{
  "head_dim": 32,
  "d_mlp": 512,
  "norm": "layernorm",
  "norm_place": "pre",
  "parallel_block": false,
  "optimizer": "adamw",
  "lr_mult_qkv": 0.4,
  "beta1": 0.9,
  "lr_head": 0.00791,
  "decay_fraction": 0.619,
  "doc_mask": true,
  "steps": 3278,
  "dataset": "wikipedia_en"
}
Each number is 128 + 24 x the weight over its row's rms, rounded and kept within 0 to 255. Layers, rows and columns count from 0. Numbers have three digits each. The size before them is the row's rms in percent of the matrix's.

# layer 5 MLP up, 512x128, rms 0.163, rows 289-343, columns 0-127
095:099117110096132153075130118110102135107119086136144113175083159131127145123173150103136147142121134079132121089109122082126130137100200119116109106115146151132127178107102107134123119172117136113143147108091100141159119115102106135135130148136129153152142117089152145160109133140100157126126131139118191131097098130157136107118123056139160110121125109137127128178126126165127134155154
087:145130109119115125118118106132173120128116150120124135255094131140148141138156103109131084079170142096135131112162091107111119097136146119114101128108113151130145102153131147173147119138124116097134116138093108130148123126141147147113138123156131133113100135110137123104122106151156122164143123122108152112114139063136100113112127107097148122130135208132114149103147129138136149144157
094:181156144104089124138139142149126089152160133065113139149116108129201136100116120132114051122104125142145098104127123112156121145138132174136119114094095124170146120125111121167147090147123129116148140128114148120118099118104162111146121092156119130106127127129129135115190148133103117113105101120145132144143140084174123111155094155119143123133110134128148151137122127113131172113197
098:150148143159100140111147090141148127127084128122130143111156096144155116159129116108151138152137112110064136103149096119142114123124113159157091130134121132137144152179100119133123142117148120121120119088106162145151136131106112166122156100126125213134142124142115112110181084114147099103107129196172190106113128136138124123112115084157148156133125115119111102160141126114106131154103
091:156146126160105165120130096169158095119112121120102112126133125125152131141118121162111129200144180125057123152128140123150121119139147184170136114119129157129092098101138131130133095145108133131138074172121114124136167124151149163112132133135123128119126123131112125120128114100159123149115142113128070103122081123152118121098086160093131128114136149141123116072131175164150132104169
092:146137083108093181125117097142135103112115114164098108132093102098113120132115113111159133201139131140091137125128140134151137084126142170142122083125126120116105148132125140135132110142107111052137165188064124129142136127139148134160152111121140130140169133102104100130122126157154117153123127126178145130120122137128116109091090145128171143109141090124132161174103137158121116151127
098:172116106099129155122107119122184109111147120111132131122095127134180113163084092155104053119210135138122127145110132139144153100152127140091083125163107135147120133193146140111094087131081105133110160164120178121108157109118151154120121154135123104120139116128126105105165118149149143102121149137128135153149118134138110119125085107108123158151138137115148122116127151133140116119127
100:110137107150127129093151108144170113117153122113133136190141142112177119108117134099142142107171117161128098109137091125156161113149130136093126140116107142126124135182113155137113125141131130100123109143098126163140114167132154152108139142114113101156121119132091106057167126135113122162140104136135137148108164087100064112079117124115125098185125114145120157150133127166096100119167
088:155177115108101158141090136154103140162088087145135103133100128095103148125138108123109119094139146143159084149139160133143143103139074119169118125082161145139125120110161150134134143130114147145134074154130105126133144138151108158142101114130141123124093142130153132115099161067166126151131109106129117137103152128101153111085147110062143119091163126120118137151131165116127098115177
124:166168128113137137160130124135150112149143132105133139131117110121140120127139158096115085148114144122160140100129149128133144189136087169147087116105133152145172135144124132145167088142122165097103124134094151119090115125104149148133116103169158121119129102120099088121162101197200134147124097126147110134148152112130113085143085166116108121129097099136126144166148130107138090111110
111:096137086140123126106166153151119123109143107119104070141116103103114140150125174157126112130135149165089136116152128101107127141129110104113165134087106139138119116119117163100152116185127140126120115118096167096100124152113133133138108101145154106132162105139100091142123095080159125159103147172144126110099125149144155093148120133105144143155104150166076176129172150139123094168123
101:140158119178084112118126112177128113130114111102103132154140199120119092136129129133135124088164112166127077118143119127164168116142139156155117121087121139160137163167159119122140113096085128132101093121122086112114153180115135144098123108126111143133103117134129131099138096135094081108110115161086144114101103137172154104146141111090122121117155144160120124145163137108137160146130
092:121115104162057119094101133073129143104114094128132118121102092137164109137160144108131129129133115110122111136137161137131130131108134121100107123137185140155107176127159153151177151146097120089130136142130124133138111155127131175150131126145137144139137134091143099101147164098170150145162127131121135156076135130120154123130136117117127106072133118121130117199137113149049133129120
137:105154122133115146128132093136168077097151085119130123134113148165159157136128146137109152145192120123144125124154121101139175126112146114128139123148115122151156146122147154128115124146104134135161128164122152106122134161141156159110112114141125185123132098112106107116164142137115100176070102150109096096117138126125069107073095100136124136154089114139081158097135141162116114123168
110:104130132179103142168105127128131091153145127125132146131139076142125112147133134139121115110192125150141102096148136147139121116141114143115116121093151116160129130172167140160103125132102099137145123147125203120117155140117168150136097156130106151138125097112114080103158127155118085152080116205121137106109133107110087110135087097106107126137119138134120140178111119134161105130148
102:102163135114084140159127111142114150135159115100133103144112114152109118131169143126139151164127140147140118129109175153123121152128137144188105135135113141154163127145097133139157143126125113128116090127093158084106110161120129100140137085146170139139129114098155106059114126106158083158092125120142135066092158123186144114145136127099089164125131151144139128182131140100109128118124
106:185151125134133122138131133145110134166130122113103129138121119147140141108117133130100120095109178116113130138121123128135145127172115118181093100118131168172091117106125135118151128182125131139136144150106139044133158152163154117090093118141139125118093103121133141134146125186146092110123152149121107082148148152174130132115124130101095155146050105113138116094092136112123126129138
096:138167155130106178099116113081121143191142129124125094143111172134092145108121129116139134160146137143094109137127150162131142151106118120161101130122189134190151171173086143123122144104086118116124123107126135102106130153131079091144118144171169134121131116084121116123119109138149135122115132147132114091098141106147148102102141156093100124135143140111130184146091149117123109122107
105:118110087162139112130131111137167103093099144141118147124140150138139125130119171131131113120141149111102085155165094060172169148134105128107120134087148128110147136134152152135108110151111160152131085119132090123126164159118132144129143162103116141108144106147141121149155124088113139119114063183101134125106094116101135081125142101133163143148102134156088120110167130179145115127150
092:111131112142094166130170128131103141083094066115127122141124128089102127133165154177118116109096121137074127138126108147173153144176124112127147153090135095161173119148109118125111110144121148138149104120129166145137092134124092117122136095118145155145125095125083116119137095123089135157139122152107143144159125125146136105157123042174146141101113114137116122146137130125106128164152
119:105123128104104100112133152138169130115144114133124091128147122131100105092136145130143120156108157116134112103098136133137116154162126110194122081142137160134094158148121115112163096160139143085156129144103147087072141142138149124115124097153157176133109098112093120152111116117126158136141139131164111086128169123158110131091129149104116156145096175109161177112117147137138079161098
102:126152103199155113146100130124133097134105164139086104131157110151136153147125143094136146111117136151148143105141151111138128143148170112165104097126127098123105116141149127127149121202110130115161112119105092133117136143113132106155134117133127165097130111088113142161138109113106058150109108144137137121135146113147161097108111143131111109097122223149127138109095167115112151120139
094:115136089136144114115146102115112123129118161120105121154141137140106106127199134135139138108126114137131134138133111051128130129146123079098082124144138141164123122166137118148104156134120110107137135088085160113126115117093123121129150119124149126141121108149111125098122126137094081110123141166130191111161120166199152127140169109114173109144122154164122158162135135088082113156125
136:131121145186125141101150120140151136098127129060131105120082123148113076103136145143092112174169116130151106150147166116145186157105126118154120131125136124123115124171115145128178121111144133098122137178128158095107165148146148175112149113184155145105121113114131110118133169077156123138089094118118131127141153107116158108135131108088101142123093149134123125133146124108129101121124
087:105163132156052135106134153096085164145121111119125110112146123135101136119140159091124126164126101099117136124125119118144096169097096140167139080109180112149108169125103174133142147080105138116108132120137121134090131156103080140131130124142160140129179112116117141134106135126130147111101123176125099111140120139184148097129142104124143171109146118118101129144137170142137078119132
085:144168144121067103095089080097157132178149134113107101153128098114129109167130100107064120124128155135145121120109111131127130143118109162167124126098117151146133130111123136114119079154130116117136119132133138105166173151121117098155094124135144112112155113150106117144127151140118122105152149115183177102098131108099198102100163100160118158120138121119110114142116125141099162148141
106:148146092123119122151176109100146114137091127118124142140150145119183112101128103125153148165088171139135121131100128123130108114165147149156127106128130186150131107134132139164130128144106150110124133124081135088067122127091185083115122147133115150148099104152109132086119081119100129143093146142128060125121115141145108135143109110128133150162129121127166170134119174100119159103137
107:156119047179160116143132109114150148117120161126088109154160183115126121138170136088143180101112151113142136134123138125136140121126106143129087125092135123138117187115124129134088110105105124128120120156125090118158117160109111112114160094124100141124171117148156110124125132131096118121116124150120180122096110141112121118113148161097140134149140182141138175144176130167113153137115
098:112134149170135097111142097142158103123134141119123116176100145115116122142154124077137157105128167098177129113138105116147145106134106112141140125154104132143136095124156119122190118166107142113112131166070168089139109160109185144093115092142103111142117124119098129137128092149115081137101143127119146114130147125171113118094119140085192117101115154157120143118135161144152126150113
100:123107110149086147082110143111110077074140109122130128179138138114107170124181147143144073129121117090112134180147120104146132090139155095119068133115129136158119129162111142101083122146122149121146161120092141130120143151126131145120135108134116168158092100118132107141171135130110135105120123156178139153161139143135132099124128116116158137151113166147082163136105114118097110104106
119:127116105138161142137194104137101129112075114112101131131121100106167125125104112114123145149140128172146095085171164122143134119158103130119105130121109189152159158148152121135145113144078154107114145099109166093104139139149181141101096138128111128126121089128127123122182087111126124125125101196130131131141146132125111110158138109107134113142086148146116133144156128099159106103097
104:176174086158102119133133137141125085139122130104119110141104114167141126119105118141084128106131130147102132077163179148149129137143093166132107105144114153124155131132151160171110112097134146075107141131093108122097157129139157133116074162199100111107125119152130106112169166130103083104117108161100111113146119156133153106154122161102125120118130132123119130127114149134109151108156
099:139161145107122100092127094099135113140130135085118133131122142131136113162106157101127079119156086187137125161133122112154166134122093143105134135129134123156149115154076174121097137092102124116135122139112140135119163152134105177167107158138134141145135108122092095099175130146129101108151125213137152139142144102147135109116110127126144140140122105135095148187118146099091143141153
093:113150131100173152115142090067128124092089113145097137187146140147134105131108143126112150201126152132134085126108106124204147127132170126117140121079156122151093160113140131161098120122108128125153089146122121122104113125095160113118114146120108143146090129126133125118143155146118103113139127143155166106145108142079115123114123169097143119107128103124141157140144156119166151100155
095:135118130152083176100143152099127148107112132126132104171133110169143130122164141137121066118162117167141122160135133103111142175121154126153098157148170176145095126172108124162103126158093188114128123156101123122111156129117165141127092109149146184120108108134157107127152131123164097110115099119115130136129129166118145103140128136122141122160094142121114117128137132154059143113115
114:099148130129160129112141151166125127130123141153130086131133122122097130098132153146157135144123115132097090086106152124105110127124146107129151092121113142120135114112124152118156127125116136071158175104112199082093104150092147124142137094166168141124093105138099136130129134100107096158109139132143118110139122122162142135119143161103154140171102170168142146103117172109154057157116
110:084108128089119160141111090101154128126125139119114128195135128139121123138139121092151143138128117126123151097118144145143160111083084139155140091093144146127141139130142126136109106135109141114125088133113140146142092107109116121180137100153106197151185121103134109136111115173098092171135088142143103068150143150129132082125105104132148147120133126127101138179131120118147095165130
099:128118106161098116129157151114109103114125130116128123115109143100147120155114183106127098131133118148154126141114170081153187126174151162127124152089104124136134114117092154118117123106109144108135141117132130089077108210098163151122094093111151127147181100119129115093162125148121133117117123143142107154150122092115093130124111104132113124122099141165133210137130127126114136126148
092:102182127141153103159101155130150162113092148161153124132144162165115119161176103109124122114117144134122099084095122130102111104151128162143085089144120127142175088104132153168161091116099130098093138113091124130141147130105132150108097119141131139133130124127083131117113117162152094126116153150170096106139107068118102124142116116106151181141141166123172130139128154145116136125140
117:148139115154119150124191105138137117112104099092111079156106116163131083137112137134120115162151158102132102114121152090115146148148147123139146075135130163134135150121078148165152107133108118125095130124111136141088128112110137127112073132166123170088159111127097127122128142156137122145073143170099164110135146159151129130098079109114111155138112141072160128127166132131112118153139
082:090142098126132113143127155071110115106127147129117116127130088119058125161167165110111112141126113134146123129131122108126130171091148130118123147108200110130151102126107138106179134182136171127153113145131133156150152132119100098180140124128158128136150120115129108150103127094104088159152084144144124130154114131126142077115106117169116124129150151129075103151107138139102093156123
105:145109137161095126126125135104123139137111122123142143128139152104164135100138106119132123145157179144130086135198145136116145141125115176120112122136127132184128154136134122147126119127072144123099136155124116130122127140109125168098090121137128143102089118128185152089159089124150123159094062144112087127128127087106130076144126104104144098149148114139079124117165114103139171104158
094:121134127115106150142098147125144068130121141162145150109144085124158136117149126126143148138169147119130153126128148163091116112077112125105156113123138105143162155109185140140123145118146132131114108144099142136133146118138130176143108121136105165102142124115121095099114097081137127215113115164102097123101110132142097098095098122155155127150114119130068110148189132160118098124128
105:209136117155132117131143112071120107153108128145130142151112126095166164146123120108127110143161131166168097114170104108129133133164115167110142146079100154167152097133110158134145157145111122116125127112127123120160099135110158125118098085130146122134115118114118114075151112096108127137091125171130146140089129105104111104130089098106136137168114117171122144144181140120125129083141
110:133123118151130146099127137108116134132114130128096103134121151093161128174152110088117104100133135161115109092117141117122133112169127131117116096115131191126203145161152143128129102118120120117077117165136124139108111110148153127113110168169081114114123130112161086136163162151142116125147123201088160094108104174138130128147110125103099079145119154115133139123153133104148155139111
107:130170148154088113138146066126131148123144096123115095121066129196151093106111127122122084137134139158167110158125147087156156143155099141166135148141125167161134162099139133114158088146132114111128114127123152129137106129126156130169143152143114148090094117120136144143169131145118161116116102140144114119120184129146100097095111112161136127076138164118125137115136137135099124152093
089:114128136163085098132186099161166139120124138124128132150129102135140134119138124117129094150119145162112104091170130144155149133108132151152096097170133194131122117175140131157123128130107170112103154123083133148111163131128159152096130115164103192121159113102151104148133146146142132151112082131133155121149111083116080088136124103103083135102109164101110136135130122106124118126145
097:116131136135087155156145144111113115090118157117086151159125171101137118135134116083154118120095113123159131091130129157135127122093068154146079127126151134112179172137104149152114136097092189102118106143127118173140090128179102145117150111154071128145132108116168137100127127134093141157128089125133137123094117142125082098148138119120129117144127154117117155115140157101118110145105
112:162139123136152114126178130154113114081115139141137143177126188116132131130125125137099077112141126140141148104126106079132140116144167153159150125062153121151117133149130130126138125137107131120104105177092089134145114144115146189105085106140107143071116109134136134141144102137108055141111136142105103116112144151119134116153122123099162154146105139152120166085135134169112134145128
084:123133136110090156134132127117166114136109139127115088152134146123119084143133131113139138129136108152094109116121131189129137174136128086104110135110129115169124140129094166156107093111108143128095125133129122111092106161062145102111157068135163104111169127125134133082133130148138128117121076121096153133122161121168112125097128079133111138148139177164104144181124176146123135118111
078:112128107135136131105151117098105131183141127087161112136136112119130110125135140139128153136156105184108140136173118125114114132095119139126142129110151103155137135143119166124128126152153164121104094103096139123056166139124106159132090148138139140142153098120129054141102120103165136154107104173116168123107124111186122072118109152096108120124120115127085146155157127165134098108148
076:103139128126072087142111135094155092084141107109089130148136178110102092126172153134125107133100128146128138166138105103146157132123147143149119147110177114126111125066137147140152128116091153122133105130144108128181143144143092128093164160143094136144162118114159145132111137094145065115136119144098124124144120145142182099111141093137146138109131121112103146101106157098132111168137
093:138146132167087113139113121145156090104109127112124144165083113145143156114141131140110095116167161125156140146167111133139142109183102144150092131155132140167146127103142135157118149169120169118147153113123134099094155152161198106106117105119102110157123124112148123104156146157118112114132104125129139147157112108113104108119149106115107145097047083131101102102105135145094125104135
101:099147086148093127127160146127130095132142118089121110132123149126096119117125126104144138115115144156198090083126119079179171123122111179177144147130132143151158159087150132115115132137118131107128089118120150149164086108114131120130108118133146111134137123101110149123147119181100123092131102117185126101123141143142102108132113150122151111073145134136137199138163111150122119138130
105:110140108118110161129105099087109089112111128101145134153103184101132136134133130136126116116146121161152122141131130088157140114117083145121078181130146151165189144141143152173133144092139147138132066137092100119144138151141143151153126104128099131137103115135081110091154091139122119137106125137145095119116166104124090112143136101107140120155127112177102135132153197143150125111121
# layer 5 MLP down (transposed), 512x128, rms 0.146, rows 289-342, columns 0-127
095:130093154119129076140099058111116134129118133115143131119151116138081120106172168119140108109128111122134100149151156117132151127109156126120127108144159140105077106117157148111131099132122091142136124171123137143120099110135099202114147149162145195121106107180113095108141162112120135149145088089148134178127121112118142108143162145144088114141131147115117168114114130136142134126162
091:092113153167128106122101112127135132146171118144164094117086130141113125151110157134132169149092142102110140166143117130085144081139138100133132114105137114111144137126086106124110126144118161147109158107108120096192128116113128132111162154161183145139150136131126117133124123110097124104103131098126131146169084139112130147148141185163110152139109102064121081163129162113114165138153
093:107110154108144147103181175138113129149149186142118136147093127127125138152126163178108142126145109109154122118180104154104100083152140153152121152132105125076138138111168127143119158084101114136129157135146127126159146126152172094115111101074135109100078108121145160085123136105131112104107100144118141126110156121174114130092149116122160108124125127150141139109135073148133145141107
096:094148134125147136143129092138124106133123099162113140132110134167126120116102147136126118135102148161101145152134146116119133103093087102127108145122131106138126156119123113129193160168098116160106077109157159145080162167140094132161088143121098116137125094189150129129112129098128099145118126135122095156139151114156168119154117122132157100136140111104128134061104187104120151090118
087:127143137102162088066147122105114117139123122092145119108119122149113088139131077143127101120154135093102127111159135140153154103098143101149085148136136147157147145192119128118092151137162105114105135118120121147147091123119170134147130158172131114169141160137120126119150114112112166132104109172120147145162143109093096155130130123140139138090168130131153139122093106126101146208113
095:139135157139143137184081147107118125123145149078139127078119141145152106149130120139134153107129140107167091118129101169140139090124109098113166113152105113143120134165114125164135139166176084145133124115133090166159111152130094122140120134132105109148146081118150150138129159085120136113126134121106115152115126165215121107115128148143125117096162134125140108140128111098087151090100
096:118088113140108104163108155138083168147105129103135132140151131119086129136134155135137114112110123098092083139075155078117095124140103125163120133101180120140125103126130140126147138155171146152143113112149065164134172143150129110141127165110110102110122111126166173107118105120080135168133157134113130118137071129160130132107121092118137142146135178120137155111142145157105109145105
099:128116120143105117128095077139082140128113148086134112112104156139119129131137115124132163121110160092133117097130138111115120139165099124165115123141125154117127148151080136175125164129142139121129164156136105127132101094124151090103125108153156130172135119193108131150109119118097155140076107094136153151162120138122125106152085121143150148074078099109128086173175140133109117110154
086:144113157119082098162115123143120121147135137132150096130147123130144149200141122139140095170083093123145127105112074147140088099135092173101130145136125116100100162178127107153168105127107106116164102113157141114144122128151100101131135096099104107145137114131118163116135094186116135090129141124147127164158120143092130166151165143142111134149101157102086135138128118112108140124100
114:148086122144102113121156146133110151145133165097103125148121121141141100115124122174147074158135134107067126148127137130137172162107117086130147155138116091139128119154125127091126156122115122105134102181131147096152144128129107159090120166098161137114113132123160130163118131147159154088144150115090145123163147134096163158115131103055139143139101081107111145112121109084103115121129
123:156161080115120157173118154099135145118123101119103116182083102106123134120154130182118115109115120154120149151138094110130114082121116083100127153163115123140115129100117126100144151116157199138129116145109155149146148183158101111108125123139128100137131058146088152127162152134092121149110131157143131128116104127173118088155124119130085147158121138143126143136114116126115111116093
107:145137133128108157134152110089152144116087118066090121098121169144148120136092122154133127110134142120123119140164146101130125108131117148104180106144118118147096125149142152140094071128132115143144135106125129139137132085084161102118157150087138139114146155154144141144134147118159109124154110162099143096103117113171162135122112079101168121132107141101135163126094206146127091152141
089:137125179134119116129126151121123068202112167125126130120151110146118103148131139138125124091126133111134156161125135130117135176126110079136127153186159110127145139100119114167098132108118169139132120152075111136100098140127174135132140120137149123053107133130162156135102108124127106117140087100113115118132120175167130101155123105105154100127181155109154109100120135101132116121135
169:142107133142142119124138163157110132146120104140148144104162157138132122120100086171138130137108170132078097118167154115095143115136121134154139130132118128113128101113104109131062124132093078147127134084124134075128187143138126106102136112083121161123111113147167118099095105122115123111113119136090172105162119159124120127133128136106108160166114103100090126169136094134122191151138
116:127124130097113162134090156088120136109120150124127132136097150091119168126126123142122065160138155123152131138079136106103141115111137138192118131107141137162149114147121139120100195130146117133146124131110110072106134146157172132073156089107120133107117130100126150141117128124167118093145164102112143118132140143129140176106157114124114108182098120136152095072114136137143165108123
100:154101126133145140091123146150108109141101136171092153165117129093141107142092188121093105102129116121122135137121098127086144210087155155143132126126197177143132134119126148120106123124073150099127151106116109100136154113121123119127153119145159115119114136090115126094164154148155153104143104126151138159127102147124089124135123122131127135086159149127092139083123142171126121140130
099:087134078164114119133128143111158110105074094117142115150124121120146093124139155123135177116118109110106121129168106121110106143114104160111154141149114091199136135139158139124115142126108133125157109151108126160159133116110136128124147150163112140101106146142158182116122131162087105124098161125120124124152101087114115118155121139121074131181184089155121125164171116120168129127131
124:156096132096125148114112133157119091065069140085116102102071198147165132126110120112116114139107116117134133141138144119156116093141109140117150105145093132096132166095120162138093144141104099122136124152136187085145134119162149166145120091096136141149160150109141127109114123147141131119126148121091138115135130171142123163105137118123138175093105137110135155129133138165140169123131
117:099098139105141161137106119188201103143169107175117134125141155135091154117134138119135151130111171098146085114125091131137086099127135112115136156108109122090103112150151125118128113180134096117141124163100135128113116096130193129105117138119170120113113080169166117155112162107141134119154146100112117116148096131151132110122142129169090148137128127099127114152140140176138140126118
088:152126144125105132128174142159097154119111116147112075136130147159102099166134112199123135119137146137120129114139153174168121123147106148158127155111107125132151108098128133122113155132135106122137123106144090107162134072117150084111151097118119137123117092115153144112104114130112150114157107113122075155132180120148141117121122135173144144117122092070180116170138156105094136152164
130:133114089145127146114128103152122177181123110141157149144122120160155154134152121104138114101173117133124106132091153131161107137137110112089102106136134099131158149145157154152134150164125158118112104113119137153092148143142109122111095089074086125143127082138074137138155139125104144103135127127114100115140134094092058160135124091134176137149127139096174139172129133147116110115103
091:098154119136119144110135171116131110127097113141138107180150122102146149155083166116131130104152136149115132118138149134132132115112089168136155129172104116107108138093145142101157139149060150133132170109127103114124109121158137090146114120150121130141122101080137165120102167094129110125115156156151136113174175132099093126123114123130152157114118120106131088145105053122180142103108
093:089110134082118142141118135103101153113142104133157114140149102142122119103134147128125128132138131095170111167158136140153133164156085109093133105110151130124084141122171126123085133142121100118129158115109092145141093114143160156115150153113164136189115100168098083104104142141103116131080135165144136165112142148162133120073164177150105145128128121125137160112105165103116136118094
149:111141102100117092131122140163109109102112103130128123112135194120155134156137131134114111143099158160129128119086144122125097117154145118154141148118076156113181110102141151104125085164136096139117132124163179098126147141151124138081155121128122138140157105141132128128100074120123167134118200160119083121114157101108104098137126126135178136157145117091149091144117121157112150144112
088:131110165116165151082136097190182107136127111098145085104098165161174081113115129127146137153096138146149133149159144091130207167157104111119101128115101105116126123135119127098176088134119148144127119129111131112066146108111126091110126135118135113120129147152136153084119152129106143129098092142126138139114145135152131122097143147142120122133096128113169108111119132089128123150136
079:132123118103157159150163129147168085084103160044098088127119073099130080126118129138107120154124126162122150138125156107125167128112128124112111074120130129100125086139114173168172137140171145109139105140134123156138140136064158119141130116142125142125133061126134140117135159125144166153097123141161139111105141121116137111126100143129134145122110118123128121153144119137087131161135
100:116110134110133133128144138123100135150111138125127086144099095115142145113139140142111072160150108117106150115134132133090117133130144093075145178172157105200105122183144137135108105133106087140111172095128141136140191155121127148111091151108132152147132125109116175134129184086077127125119113163146125152153094115120143151122116130135128116142101091166134121119138125152133115161149
102:106118120093129148133149140120141077124088101163130136148085115147160114127136144139153089126148138125092135156162164144108143096125102140136147167134140119161144072181152090134107135130100125099143151127149136117127154085117141110108195108155125130089119120113145109162152153086113128104150143114150126122130168171151090146155130158141113120107122085145105069135116133095128107144104
091:115125087135178118152105109112115109105137137126171109118122125143104149129145126155129131093127154116088102132149135124116090136107104193109133120110099143161105142111107124122122136079104136141123137167148110133104111170135138100144163143136165140140161109161146059121126112091164132126130168117113166153164127113123125145131161130122075096116139079182146114086105143098158140103111
113:164084153148124130149152135109123150124136158108120118109114117166155110107163124121134095161128194129149142126099147108092113137134104084130118112066151140119101171129139133109146107145142089129121106116112142074134144074138131162080150131109138201130122074118159158153110124117108156104132139125154110093134130122110163153134109125144134162120114106102157097119134131167118123148106
119:105148110151082117108084126113138130178137115152154133113136137112149122080115139118123132143080099128108120171153142123099161155109168099123127161151140120132091131159119122099149159137147141136127142131170106134120122136123121077125114129103161157112158121117122128085168129089122174111107078116130096155194118103128173151115146126156119110160127146154138128108083116092088118093129
105:077152120130129110096140148179147106124129134132125132113130155130103116142143139119129145120107121091101154107148093093156180124088143170157100122150139143136130123177134124134157079128125152116125105091134101131131137119135116146132122145165082111164114143146085104131072133098175123117145118094180133140097097140104108127145150110157158121113144050111136145097146118177130128136128
095:141148128099205162152148132144115160149111146088144139111132107119133121105135147152142137120132115062132109146104108136136141145105076114107105105087168087126184116102142143137162128138148143172134135122156067164177126121104087084121132114143143111132138100115098139171140149109127148109119145150121134128115154117108150143128162135105135113108168155127138117085103123108146124150096
091:095125160155136100116067138115132132144193122146116101122093061134192130151145098134128128117127119131123133094161181164114117101140104130170085114100148138144171130103121140116126115124145120128143144120177142138148111123111134152117134125144122099126135127149122114137118118138121163158152134138072097147145111145162171082104135148110175119106128106125109118097155096119133076142132
079:136090131114189146149145130140110104147135167135127115091145101134103071090169118167107123143130172117151162109125114138140080145166170131138137128123091135094120130149159086136132081140140091136128102177124147102129097114115148169129125116127135107111083125147095125147110108108144140163159133097127143104145147138141150121161089142110140107141161120136124157119173073140143123099147
119:135131105130099116135107099083170144108156129145141157138111116121135130118121127097122107101110143087132154156079104158137107119134170109139092134125167159166126141189133146107077131128169127116116111197139082127152112154122124135105141143134112143098128110096136137132131167138126174083181151096130106142129140152118098133128137157146133125103092106135146122103121109159062131145117
112:151162119186165128120103205135122098128097113119137168109111126123114123084140129143115147145150161061087098103133136146138128106134164109082149154138133128125115125118142132100134166129139132183107169137123124118110144132145139136130093134115133092105104129140147117070105118099176088156098147124120102170116142100122126154109124121116153167140120122125148104085115125163103147122150
091:162133127112123107147097116146140101134170182144127125108146119159152145124119136124125131111127148119133133115125125156153124113144108077099113159095102143102141111100123143109086124136165113169122115085154074183152119148181086138140109170155110120097140113166154130112135120139156128125121126146151099129162080117155157096147121110118115144106170133109137137078135100090118068144102
086:116131140139120119144123161130137139155143158102145095129164138139086095092125143123126139132141167135113154126151097130102144139135099116098151108155156108088115147175118098112081119184134131158137191131097096149169153083146122124141117134142142136115123086100105170135108130150120132141183128189103125123112091103104177143111164129113134146114107134142099138136131101098168091112133
122:170134137115128115137140115079129133165112074092089157124128124111150140135138134109212130120103089121139141106100112111143118143172151122142144125102174120129095150157093175117110155093131108134129121132111144127129126153088117140146135093143104135149147225108130115078102094174137133119109143161149131120113135113149155152106092115130113124132116124108120126134106149147106149117137
082:145130123167149154121137126160100133141127158135095109139131118122159130147088143139124137121163067104078125159119097124133168130165136095108168086096131159147111117164116124132102144123103138146104158093100110134099076142118118112116134132129124082102108135078115180123153102131117135125132147139084173130154124157120151123150133124089122146100178131090169122133084152105146135162123
106:153110130140133101168150105111153151114122110119106127139139109120144156149115159128122092144187152131115167074113138133132144146105120148167099135149186177120146120106121117123141159148114123135101133094110112105176105143140125120097068141110162157146141086112094136110121153118123138096125138122138167140139140106115122155129113111124124146082098116143169107190120101097063146139135
079:147112154118129138121128087121105105112127134163147143150096142140102173152141072161118101160131080112124161136125084161146087083107135129121117160117154139142128119152110140086130109129126132116081099116122094148126116163140147098115117144122169137150126094134112148131087202173114129101097144167132122119138123139143136177094129140113136176141123118145120167124118147119179116160105
116:156138118135106147115171151178154102127125116125122179094113186166124154117104148131113072155125122124133124125149121056132162153147142121136106113126104120139128128132098165118107171089144152120123136121126139112138095134152140135129131157163159133115116098116160136099164120105125109054098115141114105129110127126140160169097138116113155155123116096080103172096133106118111146157127
108:117093112146140097170119135161120119121136135142119104162142063167074148108076137134123152156109092127126142165119103128113133116153135083101135134152066099141120108141159163145153119116127145085138136125166150158114135152129139082121126105153130119117116131076119143120094136126143132155183118144124169101159152137128127147149174097124137135101124150132129094120107137166100117087096
077:108127168114162156140102109135159163142121137114134124136071148115128097097102118164105079138137177109102165162111122196145107110135118124141141131149098110123115109114128128125126152130157127100133128162116106118154126087129126151133154103132130165148126176107120131107092075104119130145147169111116061127178126109119086124128097153099097144123147142141110140116118086154149148113100
079:127139139112151154124131117116122143157106104106109117147185136138124121121134129111134126113133109129133147157108086123135089153112132094131066130126102135097138125147129120124134095160109099155122094167136151118102114162096160113155193140141144118123094145128106143123139090127127141155129149072151147118111109103111149118138130168172130080171204115174109102149138103129113181103108
093:120118138137123088131126096092136153123080100200109145107119145155115105152130153101129140157130150171124135150142134129111141145170149108121099119088125156130141100128090080104204165142159132099118106153130127084150151160136112144118160114132139096138151116105140086084147113161140122107120098142136116112133069136129134120143125105113121167178122154149102115104104118129132126124098
126:102190158088182115164112125130129157134082105072144140106111118129117105177123094138151120056116134132134155135086130086121123095143101142140097114120117160096139123131135099134121143137130131124135147116123165091127163127133106128145126139156133061178135117112138120114156144107123086137133154134112139128129086144135133104138142105111154150084182140137126123142153116154161150123149
093:105111136167124117113137126111168093108095129109114131137078125132157087105119118153165119129131126139143138150113109131147106190101165111132139126092117157113150110106147132110136064126130098092100121126131112140088163131150131118165186105080139117144129178115170098104163134106123138109167085118112142150171123139112135121133127124140089096160157125113127091143124130191142135133129
085:148111168116172142163105126165148114143159140148110119102184175104149143155130126153147128122103131108136083127140144129100110082194134119096144166141089130096141129106135099086120147150137120178106153135129148119184083137129154118102132093120118119092109119139150097109159099104123083126129095165123100145141134134123166150085118106130149134138126115149119126115158100147107141124104
083:130109175164123147143141161181158123154112110118072106127160133124153123155128169122121089121130117102105141135105115137101151160111136139151144113103122116142136134168142120115123105099128152148127138148108100115158056124077147140120072140109159108116126062151132136149157113159111090150113116106125138152148128144183109094141075125118125111166120109126139139145175123123152115129113
095:120126135148149110120133157122145136125120085128127182104108183140130157188110095163125142089138132145085128136122148166119155095104144130123109118110135119138118129116127126086128140123123117125138192126127155093148133097127151127132110104110164104173161090125161096085128110175077160125066100139110102137128113151154153102138124159170106153107122116096115123106152113114147151138145
101:141148134157123140128100124128141145126134152094141116139150164097100152159164118096145138125136153119127098138094090106112074122129099130120158080113142124114110128162173098155111121130179133150165130143108149143084113162101107107125105112167121131139152110143129144147103106105107135107138112135113107120150157169177081143132137105148139057115132138151143061122117155072123123128113